python train.py --n_layer=21 --lr_mult_o=0.996 --beta2=0.99 --grad_clip=1.0 --final_lr_fraction=0.05
Each number is 128 + 24 x the weight over its row's rms, rounded and kept within 0 to 255. Layers, rows and columns count from 0. Numbers have three digits each. The size before them is the row's rms in percent of the matrix's.

# layer 2 MLP up, 512x128, rms 0.13, rows 70-176, columns 64-127
090:114124128148092138098153093099140118108126127163150118171119126145153146135130202104135141113094099101121118105142146142139134148154102133131154101135108100100120093129100156151150119136155149
107:107106123130133125113133108129146110096136166119177136195105115149101124060086165152127107104163168157182075124136097141111153113141100151111146134151130142123140141126116111148163112139104120
107:163113101116134099108102128133159133095126141109105108161129141132139117124088156157133120157133105085118152200111136089120106130118163119154104102125152120134174134149099081130133104170129154
110:103153131129094088100135102175136095128092125132148159133115099155104133146119139098143114097112114133144100119120199132124151111096155201159122146109176107128134110127126128142079144137162088
080:114115165127145120088137127146127132125143093146115095165156139103117146115101139119147139120175116161119118090161173139089122143151146172161127137148170109116144097169132119145102134154091100
087:115145118154152137154125128137149135121124134144151132135128060145164124150124151126106109096118163144159123124166120150118125131189067132097172090122154144139102127116117113079124123174136132
114:131094148097158119148126078151148128136122157150121157146141141144133138114131125152092134095131137129130109155150110129112140103169105074162164121090142094131146134095134112111154109089151139
106:154126071133145154143144149113128129162110162149147107127131089099076130122128137158124106144126116111176113121136140133158101056099158129107099068105134107142164129109082103120122084135115125
098:093150149140129109140123115104121119112181131118145097077160119149125123112189160101112123160151148151131133116162129135137160124153128162116149103143151127128069127171173133103103115119123114
115:139142128167147151118153130116113092135143167125113107140113167098110137109113100137141119158154143149142141130114135134126149114139135106160195101133128109122110134159103159159112121099074127
106:144112125121135085092109094108158116095116154163103117132111159125151172143151111108127095127198159101105162153115144157125116108131132132129128120120135096117145122132108103152129113103164132
090:141146161127114141116146126116118116144144129092160126115106062149107125110116139144146143122121123141174143213108161140095158143147127133147115120164179077150153113154147149121158120142179127
106:147103157179127119113112132161147134059119108135123131138121134141096094109166146130114135178131079099132162117103133153091140154145106114104136100133090127149130105099091128093155096135112183
118:150103126129116099133110152146111095135144129057097097133146127124155101128140104163161125142126105126125149170103110159073137110138113098111093154135159091154132134097115125122099106125113127
096:151149173117121140128099116137130174124163139158120113116151097165113178163124122141135151145105125143143090155122141147137158122106133163105109172093133125122154156141151144095162130118122109
097:137130112102162130144150168137147127107146147129110083111156143137130131108108177091113096107149146126167148125083149131127129178098103094120141124157107105118153135080142148120136123108133067
096:145118123149125098155101112119128140146130089092082144110147138132118092185139112141133136126147131138102138092127140137156136117128145167151158143081115165084138154147148131132128112121114164
092:136144127087102110118179159098169129124163134114112145131117151118136092143114145116176154110133156148139144084135150135095140147132180089101147154130139165132157135152118129144124094142143129
107:083115101120110080166141162125135140097136186143117132148128144130115110117145176125071132136187134154145144131104107119138158183138109095137155123127156123140143127122091121120118093112158132
111:069132140129130124111104112140136086142128107121134093120113098126113138106120137158148114167099132120127083102079127114097130117154130131093146125123131116155121095074149171122138132143134125
112:126100094162142120124147107123150123110125131130113114140129125152089111116119186114113141151159105134087132169136098107126119103138124111105156093123100137117173088137130107094121097103142131
089:125114144140156115096168116165112121151104127145153135173142188130119157117120146097169122119129095128164128100124110142137102160088157161164130139103086142109115108140102129104117099135116148
085:111124156142143127115153129131118146102116144124143136096139124104120111115135122110181114122159108181135121134123171131177113091119088137100141143092176165130164122149104093133157132146102136
092:093115141128111085140141124137180102111162121132125139166156111110114104150117101106132154147153122105129137177146146128137122137076108119122131129093124116101155122081144152111137114096178135
105:129148138124145138162134131100122133163141169123090072138151132148137108134130122131119131112102172146139151174121150134152175124157136084107137166093118084077092155126112169102098130092135084
090:143111123155137136117172183136153130150131125105170122162089115103184171100097124115162126134145106153158113129081150163188147160153155066142130109099097137151165138098122149128132138142112124
104:097122112141133114129110158117150173111125159118091113149156178119125100154113167140122150139161112147108150100143124142147149170188135136133169150120133133122120155145096140089138141117122150
097:087101084120095158095091120119092123146151109095081090150119108149159119137117096137119146150144110140103118131109151169127127110083147133109121170092125115093127104122077110155136105133115131
096:102114167123113139130107116131164143141205125140079131159107138092095130132132116163081142151093141148112102092118116116145129115163134121134115090106153166121140131122136144112110098103160125
101:152140107124150103090134121120154117145128103179149114175111168116112152188133124155154150150177117124154132153136124111130092118131144119138124141125128135166107140168133096095117156144107119
097:155157160134139109160136121148160165166117106133137146156159138123123162151115106106134132115123072132114135114107154097117123130125173123115115148123103128131121099139115150149124142076123128
110:124127176161135155096095101085161124135128114083134133139140096088163121130105134141135129087090119151118097134094145134099116098143101106091172138161130109140125155077156167156180148147115150
107:156125127128172120089152101133139114141115150135122117138165171112128132149153113100121102141141107134097131148125126143111146112103199143158121095111133106137132140146150100122136124160076122
097:135103144157139112066122087153160139130125109168108124126144125107145128104131155121107154106144094116119147122173136116128155119193119161144130137105138090069116125113150154115103101129105102
099:146111137114170112116100127187159132122113160135153105110125151105085123169150145146111125085098134152152144104173148104129172155153147099120133113154134150110113144145121111123125089159139112
089:128098175136115102097112133171107136108141125163103090159173119133111114142154150138143106157136100096137159124130155150112118168122123108148119154168148118171132116129156116146114103120172124
100:088121109179137109161113103122172119137129075104109160110164102142116122095116134106112168139121090135086105171076109129127150130124120124144163117131101105108144114121116091124136153128089166
105:163143109142128138116165116136136110121125091113166189132118125118125160173098156087120103108146070101150112124135142128124092122139154095106123095105151159144120141129133107118164160131123108
097:089079140130104135114107115147133109153160150138093102141138144103159127149123119160116159135090138151145139085115141096134168114112157099113112107088139121131120126116100139156129075107116082
091:111118120123169077115153155155131150102092121068104122137133114148136123108095146132137109151161139116074113133101138121147133172116125091192116123149120151100151087136115148102135133159098186
105:122146119145144142123120130112102092126110122104166142164109177100152108135142143128113150106134129143152099140130136109106098117112119103122112171109145157074131105128127061149073150103108098
092:131145111159139110121146133110133125114163138102118088130125122081129079125150149180150085164158129122144117111109101146143150118103136130111138084117101151136086124122117107137128122150107157
097:156138137125120112153130135118147133081124116133141128126129119087110126135140165136144121095109145117208113044160127113151111158162140113127108130127125142096090138097127149055136104124143134
098:110118135130153136077109158140136126138096101120111136137112153101130170092126188123164149157130098148154150180143095144131099150137104133150142138103108129139106144136097127116135107120081113
099:119085148064105117128102127136145150118103157182167144131120153096132144154094120138142127089162104126114147103121136130157147111126131131157144147084123182131166131123072129151089114133119141
100:109127124127121109143123135151153123156147156153119072118150120095162147130091148146101132150140103143147155157136115170120155126110108169126092088136137133144137149185168154150086100109124088
098:097098129138078090133104161086181139147081091112098140091127141132148137112123122127131151134094150130120105117132135133150125150103137106140137097086114122165112158137115112130114109121085133
101:092118104108112096095132177135134117148139148133164147109140133119165134107169121099137132163159114124167129114118136126119097165071128139123103091109123145132158172141145116113046151120099166
095:105154123114076146133159156134152119146145137132143135182154121166150112097122118104123148098166123160137146081124145130072122160135131122139109077119169117136131118143089147157146101187133128
100:095119091148135141166134163125136105135120108101200119135136123148106147156143102142135149132112100114148115138122176169099142150115112169096120126078122130119124161142164108142135111157120149
087:103097155156144098139142118110128132160140129163098106146146169093086096085153116154124111112134091151127149151133105170084112151128124152137120080131125111112093097100143119147136143140117128
102:089095135149110125161150133123127132124160140155122093117118084145113137089118164139117105136123162150175092142110113156113112086136125081124127094094166109118159154127153143116119092126123118
112:105106137108115113160117171106099117098101117131129126134102112153102086103131139131110173126117125146152110133110116148149126146115174138100124128079130134129163115099146147167081133109152123
102:127125116130168123111083098131122109135097135171125129137134144153121132117143105119097090078125123149154128086120118124137143183137091105104121146142096151161117109112129119119166068157131113
102:131113134165128144135129138113118097146150151146098111138181122099148179172131157121093114180147140132125131117123109171140104083057141164093115106120129157130156129172152134115137144147107112
106:098142121144077100112129143127159163129126164121123184105147160102080121109109185126141101101125119110115127172136120103153154110122117110151140114132148159097167116129126156122120128138157136
099:119131151123114088150102163113124138103126115096128067124132125148172069138125145158118105115125149135080127122120150140176145156144141143118144121140127167121101142123099144129127136105138154
090:160118119153154154107110119072095136088138130129111140153155144166106173075161171160118119121109152167156114149116092147127118154114122092131078112138144142123113115114150147109121148110113117
085:088116131160084135079109118124156144158106103089070124148117156082111164108161137141083128156134096119107143123114111144162174160129166147100118153121084105150144084169148141132147111135130143
109:124122178143095169105098105113143110153129166131126117150094122098118144128134097154103117100150077143180101113109164113109150114107143131178122123125120137122125121189153124146130119155139081
116:132110117168120111123108146158122109141150167103158094153103099128101175134115103102122108151144112105167129161141139147121127147140108172152098122119120156141149095126112092137101128157133147
088:159122105085169104146124132144128120153109106138142142140128141134117113147153137131141131134113148126154122161138153124145106154116152131129123137101150114142126091149158086148159157114157139
104:112170135097086168119162124119133140130129105132137090099100120140119163107100132113106146098138120123139110148118186149141098122126165103171142092139154086131108154155148118138122172105136097
112:135124123162129108131128082137127207151082131140105080127151119097133163134166145127171115139115106144107077140154114132135121155137121054133142111119130126099142111114084156108141121121130124
094:145162118149106114126160147128125140116092159140139111151132107150112105138095145127113092097129143155140134146121135155128134100141120106123139167123164089115102162147140197149115102098124087
096:112151114120150184130131102140085118133175151119117133094152102124153161113120086071118154145173155127154141114132128118111107102114153164152122098116148075139117129101093142105100107116136096
094:117160104110112101162139156103110149167125133134123109113089109069108144131105143128151140149107118136164159148126141146139180102131166130147079106118143144125134187162145117129163152071152103
101:115105149167119080086147101146143146123140145158090153161139185127103140115134108096070103136191124105122132127132126099157158115141124136107137111103119114114147122120122137112156125138133162
110:125121135124146141151139150125139142115148107134141143158139158134087141069161164123121123196148127176125117095120095113192145115105163120140163119103151143133170158094142117120144160179077122
091:136101129137088142121143150078141126133163171098147149145133123160154119160115136138155117118109127152125086112099124123132171131111169077111114133124106132124117130152096146131149130137148105
118:144122127118151104104115090149103139145094164162091134131093128144125095153113163152116147145127107126160137120105100120116123097163144124139161120100127136170129101109134068087102107137132118
091:112103156081078156148119137135160128119142122120126114123143105072107154154098178176128141104147145137118095111135143143157133152149076075139167166095147169104099136133105139128120121115119118
090:122085126132137114113112103142111092086121113134145104127107184137116152200139123101132119052145112131119100144079160131136159193172118122157105146097133128103133121126145114097144079127122174
105:127124149124161168118139105096133142169142107143158141153139110110105129148121130097091159108145097143117126117121150152146129096169132129152148097122148129115132157096160100058149105071111102
107:123139124128123170120068107122111119129119076127102130087138113088115134145133146139100113088056165133145134152113158145126138096108089097102137153082174112157139138169148148092186145105087107
105:126100113196098127120092116116090116136123111140110117132107083154112112123134137138108100149156147157168125091105126145087111158164142184162136144129127132143134119123140111164092105116095138
108:118141109148126134148101133124127161151155156102083127159118131117212125145117117152113088163131091167140164091123122159119128109068164134137112112087116101120151111152160138138147126106127094
116:119097111121126115120128077115167077093126126122115138132146147124109147110172140144115111129110117134132136118162106125116114163151113076160163087111111119172159119141126100120120070088163111
094:113110123108127131109130086115109141124099155071114096137110095116169165117145124137171136156123087139124107103133126132120128123097159131122137173107162110106151111157156102100118051104154152
095:145179161099126088129139094128120154145146124111140121103107108127146123201131106151119163116110104194115128172140137137089145107147110124120128129142147128156142122147126121143145112092119158
096:102091105143098091149102103121149127150124185128141078158112132044110122152141150152094108130150151153126103144160148159148135077134137154105112115114110186081121148118108111114113097108124097
099:137155110134095122128157094119135122112125150126136163134136144173138106106092165097118156110143147121187134139152118118132168133150153146145123167116146146116094121097102117152130115104138115
091:142097115116111138117150116118125133151098145158185131157132099120152116151105152107109084128131101091169077146128192139141108108127119116170171101101132110135151104089065117120131136113163118
097:110152091152087117124125109128139128161135159086120140166190130127143163131120188107140127150175134133105131166099124188145103117162098126121124114113108102132164102127119111127152115136112128
096:142155164138166090146121136094141127117142131127105123117124131131114154106117120147134140109090139116146117131150141133121151097139124074119122128126143134165093151151149148105094165124136085
095:106116153137149118124117144143120168159130086124077100116206119124116153170083149162109072171147109134133147105136150120111142163133151099160116155178132064165127131149140151150117108149092127
111:096123135133117103111139139084119085128168161150163077117106122140110139135126108158137136131165166124126121151186100119112101132132073102106128098131134108150130086136150097108111103138106128
090:155122146112142107147119139135140171157110138113079098168149139123134121134113104153126110157111088088098146186113122135140109086126161094140111122047136106126133163139078113121126159130131123
097:145127141147142159094062137125080109124127124114117112131152154126144130138121126183153127122151123148160144160142065133113141147115099121149089118136159145161141105155170151152101110128124119
095:133100143098099157135143148164134158161088182139104143109134104088142155116134136122169112116095154139137141136087173162149149115150138123146148165120144108120161118125125156141154145101152131
107:081101152120093117146151106105203177106123102173100130149136135118151138161138129105131151089122157131111159104151112142145138142152117064134173132087109137109128128117120141138121120063135109
095:115146133148120133120159139119106128096133163133133148195182105121140115078077122187123112119103117107121102110143118142119148102134125105102177122100115135147107155111120109123111093145089145
094:158155139106137128147105091120112135158129132124114162128130129107150153109093056127100095084115113192121159162162142161117142120132134115149156134116142115118104147157127144169113113106147111
103:106125126128093090156158117141094110114171124122150128136133112146112141110132132114109107168155113133133140155109114152123097121146146147153133115126135132143197119139139140117078095112122128
107:140099148144131142126156159143102118134127123094107131157112134121132103165150121159147146136109144147148134124154146152169141106146153146132140153083114177134122129093068157117120129099134117
107:152140077151094135163128121132122097087135131149111097175064110144143118141145156142139147144174107142154160132078111174110130131129134156088150128157125144108186063138121130112132117134125095
099:114096101179119113094146169139125176093161148150128093112171111143142118143142164169102109154136126136118147119137087157166122144142086132146139146117107128139148133133124158145110117118122175
098:097087112154079134131117118121104122111146119159118146108127159116097108153086126161137123149125144130104137130095150141156113151109082141145137145092153129105202143103130141124088116135100145
112:126095122107081127152137126102091100128149109110143149111122132165100166115184140130120132116137113144161122136112126114097077147130113126130127159103147164123142095156167092113140100154120140
117:097145147114165165142101109083161129122127156140107134131140133122120140091097102151121092102109120174127133098143114133161121103157137147116143127095172104159120169123100180125136125141121106
096:104128119150085107116137123141116110161140121106120133208083134108129152114141125128074133182156161141141115124136120124138148150104124138165137124135106076111157172082152135113105105142149099
089:108076085142127092125123090097156148119114166139095128120085101140132154161160153117120169141154065164139098114127152127163134103130117149099123139102123112145158140174143153135125094150139108
104:119116095121132147147106132122132108139102155127108100124160149103127129070119172166096160131143178145156128158130103136136155140109143126093129169142132121125143148109119140162133143105093149
102:190087134106127171161106123162116123145117163122167138126090148116166094110133121150096159110151093133141154167090109168103117138154155121104119120108121155124181098098106113099114148099152142
113:158140137138128148129125180121112109147094105077155107156124144134109138135108091126130116102090114174157120134100130124153148086117143161169072101129148138160139086161134114148103167152117103
091:122164112117092131155188147099112120131139123126117116150102068154120138159121172137174140100131170136154134158168137155082154130114116093115156076139147106139154115123119135131152153075117113
107:145120133145106109130121182141124114110146112127131107161062118184174122129145111105156108157135152148111135121158179124137123126124142133113170140135168155132136143133114103128118123125111142
# layer 2 MLP down (transposed), 512x128, rms 0.0969, rows 70-176, columns 64-127
096:108088119147125138140173129070107117094100116155125108189124129154136113125100154124094157138080127112114135088130171149141156108159119129107164128149134108126098103135143148163140108127155152
112:113123122158130168117117146163091156178100132134204168115144119135130117141171107120169110159147119095118147138137120135128114114190109142142173123089125115124161173143118102109152122125103119
116:152096120125102104103100141152181134119151125071106126151117132100130110109162142157151101143121169128125143174077117132119099143129157113142069104113133116142202126134152100126144146139126154
118:113116113119117177136126207099144146125129108140136143142105119166114169125124118120114137109109107144140129130131114050139181119125114168128106145111150106112143174117168135116103129136119124
068:111137145130135130151140117139114170097141109143117134124115102096140073135110134110142137110147113108097141083148131128123093154138115141132155137148112121123125135113107124143129181130104132
092:156154116146135147104107149137130192108162146132120146086114154099143120116095153115132114106126134118128142130183142105092060119135105137124129092152100151127140161164124113160137159147137107
105:119123139126157132097128167176153087134155134091088143105102122130136168125162110144100116119119138143116104097121155086151136121103147165168126144116137155124127156147125100178140130125131159
112:123115092119147164113115126120161140188106146128146146097115114121146097105120110131111076153100120095154150152133131098154084110151153155099103097155127108115094142126071051149148084114145123
109:157103104095114147093149103140132127139066120134095142167098132095131138141059114143126119114101114109126118136103131136142104131102143126138108135109134103131181137093094123141157110140121133
109:129121116087110108132114132133151154124115086153140145113153091155146106148166149114117121103108125114117106135140119108135112146125117148104074161106127147137148128094141092128143137163183133
109:151131132147144164127152191163112130145118139098170112141138124139114105123148141137134170156075086126168129116117101092117147147148126117145126138146114122153114108150115167092121160156093113
078:127155098120147132152163111145156185124101132153076135151157176118126134176113119162111140140137161098079146085128094117155122149142130133129153158120092140128133117147132127142128147128074125
101:131100143119129161134099065125138109196121147097164136115168135137141193120116103132163125108127155137125124160141074117125125089108105164123074136101146144122151103197132125145131157114092104
112:132107083128124091147067185103132134134137093074132096118138139079155162110148129160148100082098126165106115131127137142138135139120133107133152146143156094099144138100130136147105108129114175
098:137124092124159152127144112125069104147111122143132141138095172092135075122132108134099119150152105112106147084128086088101091120147133120131168092124111140133128094124111109139114100101139110
104:109135151163090137130103078120121123121128101134151178168103106127119132142149105185137155149113119131080119135156104123123158102155127153139123119090166144131101123177117103147113104147123194
099:123141135119129171114165109136089129108152171150174129127105112111131122091105171149114135169125139110155137147147093116079115125119092107112129131159103098188110110123133111125134142132152100
101:137116138179158149130094095171094134126101123127145129140144108160104154123147152127108127124139098116127119157144101116153113122115082157157099098130134108124113123111139126113127180122104129
112:139148137150100134107141110165116098154138136150114126125119126122154118175118090162114077122084112103107124085161129121148152126106116194113090143134094162115093128124127150168076141156140088
117:064153143132148107129109121103147119106115100136127057123119114103097120128128127126139122109103108137104134105094120117095124145123126126112123109142094127139136112113155149162137107150136103
125:120127135094090095115093126097108106146187124111155112159101166107147175116115090172114141138094139113159140119153135070136172136118102142141103142130145136125084126139159140114120103151109147
071:140116157105151170165119125150102141153126135107136147139164164118115150150122137088168101098131145127147142113138116106093128130082123152137154145074099117155165118131152100117173095124145138
089:148168129149107145116133129192150179143140131123185133108126137108144072101132126104146097110124121120129172143149066101132083108144120141129118183163139135131134130079072096147135090135152101
100:113133131138142090146121144121168106079131099104123159136142097097097133153135111121135137140131136088136114151135142137149105152106145124108120131121144140118140117104169150146098126113141134
110:119123102135101109155150113124133132157152147089055107146134102134100111134114158131117152165097127112170116143120136125166164132162136142137134140097109093078127124136089162120104132131084100
094:124124115153134113137132167134138135173131117102141123182097114149170164102080118124150132130136114176158094124102143164199165147143129087147147099114126160112131153129126141123125093116105152
096:142122104122117130095114148119106131108154093138055121136123167134113122156081089127152103118128101141097203147144118123136127132142108130129135140158114106124118154153075140124164093134127105
109:158135180136179114163141076132154140115116123129167144120119126113120149126138135124157129105133109094143105124156115082083143139142113134148105084144113124157099147136165111105154148127149110
106:143143089145152111112133112120104133128053151127186112081161125160127115106127118118137087092143158138133135176113119124129146132081141119112136156145080090109118128118099130165118168134096134
102:129102144127107156181129116130105190110135157104103157052161129142135120083130130135094115126081128109095113119137158129099147135118123149111115133119130136096147119118127168158131141117162120
089:145137142127137095127148179125194125163123089110140157124149121137111141151117134098126139133118099135147125122116141115125147137112164123120096126083130112113126114141102154144127093055126132
114:110157143130126163167126115143157137091134145131117101128152137054152120105101143135151109119105137157074149106148111076132133127104084132103128129119068121118161113122100089183101135156209085
110:081139124136096175149139138109100142139143106109122156119130104116157123110089116156146173123128145119155130123115139118133104125145068138116138156132111134143128100123115146144126145086163119
107:122116151125111115135134133132134154135131136145140139132125143135136149137091126165154160123105107164156188120153094101114148115132074155143070110110126139128138150117147142138112140153107086
097:095108155131065147117165135114151143132146096105096183104108104093130163081095129130140121130147142112107116124114125121092061095138100133123145167103140122162097124107144105149162181121141142
068:147136152141148139159147168063112141137108150155113155133110109064110090130120096163152094127113136106102100101115147142125092192133161113119100134136134117124090132133116139143148151118127134
095:147110133141156163126131106147150102121175155098166142145130135119113181102115111119136125133132129169126108166136116108141125137122100114147045086116115124136143140120155147127170129119098112
108:079128132116127127142097148119121127140122175144104097132125152138120105115149092180141156138082173137097142134122139109126154136115106163148150121136102084120143099117097132135103120145151141
107:107099145161114108129155178137123126103169162051081145135094119104138131151099143159112174137135147185144159104110143093115149123097183119127104112105098140148158142128093158119114121129127137
097:148135113167107161130112067114121141142184153141142112134107174093119094129167132129141087138120138107137138123123083105140116079114109150071121115115101094136121143106129131127156113120148122
087:138159097131073138123118155176102118119175145105162160130135101132135139130117100126143105133132123159116107121136119159110131150137159107123121101114105136122129125157136166137130116168132123
091:132186127132119181138143130121106124118110102163140124099134079090134088141128119128131083099122136078116136116141099127139113119109086116128113137077116115110120114102124047107110130154142148
117:101108121116127140093122112131082123172135150125143132138118136161137143128109090121098132174141123118054145203118120117111122099117105127112113121146115119154171118162115110172143167138125092
099:115121141097158164106121133108114137113096099130117152143129124105127143126129184112181153118127107152150144139170117197112125138111102170134115183091115135130106143139103088130128136107125107
094:139078119098126114127106127146130162096116130149151101132129139116135113164126116112145129120145122135134129078123125101158141117131097143129146144090096173137162108116089118146118120118105121
089:137083138128120128157136078138108126083134125132121142122097133150094114124127104130128145135107142126111131138129140084142168153129119132136144152122112128129128118084108120117140130150122127
088:154101120160140107164136125106139117109121141122113082134106142115146087124118137158098126128079142149115132107094178120148177107110114089145099113117155115163085075158117105147127140141109095
115:146149143143137139160129067130124135120108080115097142149119138130100091157105128145127155101122151155097118125117117110158164111184125129171130184139137125116121094128081132146186105124153110
113:146105132142170077141119101124108134109136114123110133071089141091125138160119144127135129160092121113110109156126113116165141126118120138123148192120097128130114127126137088105101159072121127
109:162131163108145131115130083122119133129136140163067135107121128117135081108117150125129133148142194156092140113154091125187140122171107115141137135184124142157134085146113163100152150152129090
085:108166135130134109157179140097162150152112131137115100127114158090108108095129139135156112133131114173109133125113110163050090132133148174126122154107155117144115115098147089133164133124163122
097:115113141132110125131117131150083134162129148144149112125139147082105142123060116128079112117113155146150114124155065117116130139109091129142110110135141141118159098125134112130095136107131117
120:120151129134207136124087164133105142117114167141115133141151093134101140105189139066086135142122123098132097138123146148155127126142139121098115091065118082113131133083146100133112137116158152
090:123126137119092113125154128145127138134144142083130125108113105125124129154103157182125157159100120130119147142118137117130158115095111157141121090108142082107133151119109147129095182125110152
106:114125111119137125128132099087139160105103130124159143111105127123097088046113093147129168117108145134115126155137167097120158153155127108134129126105091116124123112107131142150131142120135159
109:121093149088114152115130136138081171089144135131133155153110169101110143099125104134102124152166130095139138125144150123113132136118167104156112113121111133143184165146144130117141147148150139
097:128159169113107029171146196092133125120134128134119091130114137124139079119150144122107118141123103124073133129138133129145163150126133145120135144105114137136107124134098128094122125140156140
081:128193086159153163157138172070094116083104121133101153127130109151110156069153158150152146135129165160144136105119112133138122147131133121119115105123153155140121115107138160069127149112129142
096:178112118118180107173149144117125110106145134153191164123129122152129118118094146116157140099143151142141099148144114108097143124115104108126137087150147156118115143067125128138121132132139122
097:138169101107150109132149151129082098120145092094160163085163103129090084119144139099099134157123135122114164134142119127146127175134145115138158121106149141131155122092167119162094102103143161
113:096159121120130088171146133120078093111130136160088153101150144147138106101115141146097120140053121108105117136154138124160167139140153134137126151125141114135106141166134144142146164111098112
104:101144137161097172119147115102130157108160137129129114123163099102155133142085118159140103112139112122109147105136095133103163126142108138100115131174112109123166173127122158133122126139121120
105:143095134169165109136120141130129112149150138092107175135133102105153070145134118160157106148105137121116144127141088102118166136130110162105118143113144154151142102125079137129143109134130180
110:116163127157147133116071126169113170136118107168116138133143104124110150158134123127188110120102111183108079125152154130138126182164137096098163131154121103130125107143111134153126142125130129
085:127172119123125131162120131173107159143151146126154130110135137115168134144140109069159132181127124134113156104146085132128118090154132158131113119143087123101212123119160169134125124152130176
105:143128169128106069137116146114180133106091117154143101168109149141119091120139152163128091130078062132101111151105117140119144150156090080115152179128109160112166116151158086148150128129111176
106:139090181155149159117142101155097145126146144123135134131151147176118117137161107146106156115124118132091126106132116111129103141125125199100150138141122105120119100121123147136100137173112132
098:112082107095122172153132129141074133108114158107165145148120098135102146107078132102149112130163120096152108163134119125115122144094093128152110095130113126124115116160156130122120119113111112
110:147144109129124103105132118109147103158092145106134132115121100134152088156128122133128138080129155068121136150120149172077080155158087133123118148175090113139072102162086125131129128110168133
103:145173138133207127125122086175105141140122100180115119104125139090100122141169133130119141122153127113101178121155138147125106125150110158119154116134129133111140125109155124133127137151104145
077:112105130150112133111096212148150132150168101113160086118144136113133156141140098088178121120120168150151103127131145126127116143077112145105095114148142109074154133146096178134137139131123117
079:143128140122124156163111143148164116099143124149148108113141107086126141124091162115144155110140144156144070109112166136127126163139094117143165149102137142144136142132161162139144133103158130
085:123146128126128174137130090121110139176148178101130140112134088134137125092139110138133100192120170123125122120177094120090128096086092129113138119183103138176114147155100122137150190150130098
081:115179153126135131133124147126160118127135116129152137116122145127118146081142086123152124163103157133111144061116108114117119135111115133138097090177127136146144114185126170173158148158125081
119:132107130131123173149101120098074125109084093141125129126173150112129114124132153146111135076108138099115115123121135081121126100136078109127139165120125084146152104156140136099141123134110098
088:110142109139090116123156124132135138122132184134150097145137099115127171099087130107108119145098122139163118116123147078154139163092123086138110110148131147132127088097093125113129114136120115
111:124122139129123162138117072113074171128149176077108156098106117154151101119136135137120110134149136100142159141152098112121090153089141118147117151112101118127138096112171118089171131142158115
119:121110093137151147129114157153114159127135152106158117138151132127172141141045136149104130168134166144139105125100142095143174107114160149127143187165122164117132154124131179142149167164158153
087:099077121131121123112118119102114197103138107155128101126090139136101147105132146144146142157124137066148100141111084121116102124130131103143100153136154114133110161110139100129134100125166149
068:136138103111094131132117100139117136140124130126133132156097118098119121129153145117099131128131159122103121095107073056142109140133080129106148116136090088135141139145120109111167130109158132
108:157141152113162156131135113130103136112138113126119168085153125204127132098111103119180159139092132108115164123134107098111161190129127112149129138124111090148123123102147168135130152151143131
107:108127161105155148124110155154135140144140093127131086146124102083118125145139108167143102111126114146075138125101135153124104126118087134091137086144110117136164124147157127114114145155126118
107:148120110113136180083117148111136166128125099168143154143097111121148124170130092115134075101113107102134128128134146115119104143133135102114160093155132130162138135132082099166145109103114160
097:134063126139132140101095072137110141111141160120130173142082117112106124121110085146151099135178129131148125155150099098126101097121121099139126103100113166151122108148145155115173156114123148
097:107115159113098148155172115147097148132143158160158135115104122075183130117145127137123145092136142096154138106121079133112074136110139135149135142134130167101143123099130138141153135125104110
083:118151156107123161133137126123148128144104112148115162095093078125122104129147118136136104138148160094092119106111116121081056158163130101135093144126148087131111098088089107140142145096132117
122:090144143115121142109121157069133117150154159129151113137102153108144096117094133136130096122154135124142144164183100090114091136126104155128136119146152103152130110112104097113144120132128119
081:143081105149110136122093094142108125117121123070088123154097151094125079122129099153133121113124158086129118188110142104142118076113154112140075117104071155136141124126164088116138149131115153
100:132236110157142176145079119077085133110114125160097134113124110102118136113147164159153138137132133114129170095179107124129117141131123128108100141124135150137137167136145141113145128079125134
099:110145131139140124092127094131094108131142103126155133144125153137105110192112116124082127141177112129112115120161108076097135118127111144107112107159114133115117121176122069126139124157101110
089:172134112126157117125122150149059096179124171109148171119152154109147113103110138168127108164113121121163085154125153098095131133118109153144073147141153125179146115152113136115158124195132138
101:114216107147093146128121163143118164092100146129145141143158100099108137111121113180137090113077150083107128109099112120102157147141113120148182093096106119109163116125115091099105112130100122
086:116173090108131114119149120089132128131121114125118163117139120084135110123154092109136108131128144098116119123112095077109109109103120078108166137166084120104138164105096149129121156086165111
122:116118126107148129094140149139144102123174091146088125150080163095101143163127101148152131119099121173118188139130114103143159097109098191117130136150141150171146105139102104128124114119129113
097:127087136163131121147137218113113123153155122118111166135127108147126138152139116131138125170115134184159112127123160118154152128167164133124145133091127151133121132122107141135104122093116157
111:097127163121179092119146138115153135129138122101138164100175149091115144105120108156118108128146145117108127136154136076136132117168116113150142114121124126138066179112127123116114116108120155
081:150144124109121175137111129099117118112157140155142132145124165155117124159138123130127138133165093120096156159128104087120158152078058115131103144159145160133103131131152128125159096174144075
103:128122117120133165139163138148117152090120137122170130111104148118126094174141110152156135147124113120114128126137114105113123159119120135159164113121141142135186176117115129102114144107138119
094:166121141118120128137130158079123118145108103128182110119133152112131138140139152131112104135162101100114109140121163145085099173130101090137120114114098182109121114178150112121146123142143099
097:114140106123149144104126173094129139150124141089144131144147110120114126105119136157123108156113121117110132137135115128141109178168123121113143138102162139126128151151085182111086067139155108
097:122164116164123107146127143154113082145096096112102144160128131088147148142171112123115124189124141149119107099155128119131161162143147159161133127161154114125152173088167122127107098105109130
102:145156151122123134122150124159093110127126109122150137137143144104114092088106099117145086110097181100123139118149105107086148157156127123153151141167129138128090129068106101105143156116128157
114:124134145150112094127136132150139146118158123118139165131114137145120124165106075127153098145091080130083141108103166123112108107134130115144137089116122154113127118148145126064115110145146120
109:109162104137146083119161129093128124122150130120097094142175114155097169165153118128143096144132159132112104120157144082170119125106108136148136121143148095152085159163150163161121096151112102
090:133125118126131125148154114138131095128147167115121128128198140176103147138128100109143135119110091133149114108123140107119152103152154172134138154122152098080121140146131145129106138090138169
091:136137106186151109149131151140111180151109219121162169114152151114144122098156137139128092159131138121175122146158093109122116127123146161144120134148128127092131110097152182123115138139113156
119:137109167129139065119154195142131123114122107108123093184099150128129124120118138113140145118151138167121102156109188156118150137138141129093111143138166157130082157160130079143097106078111150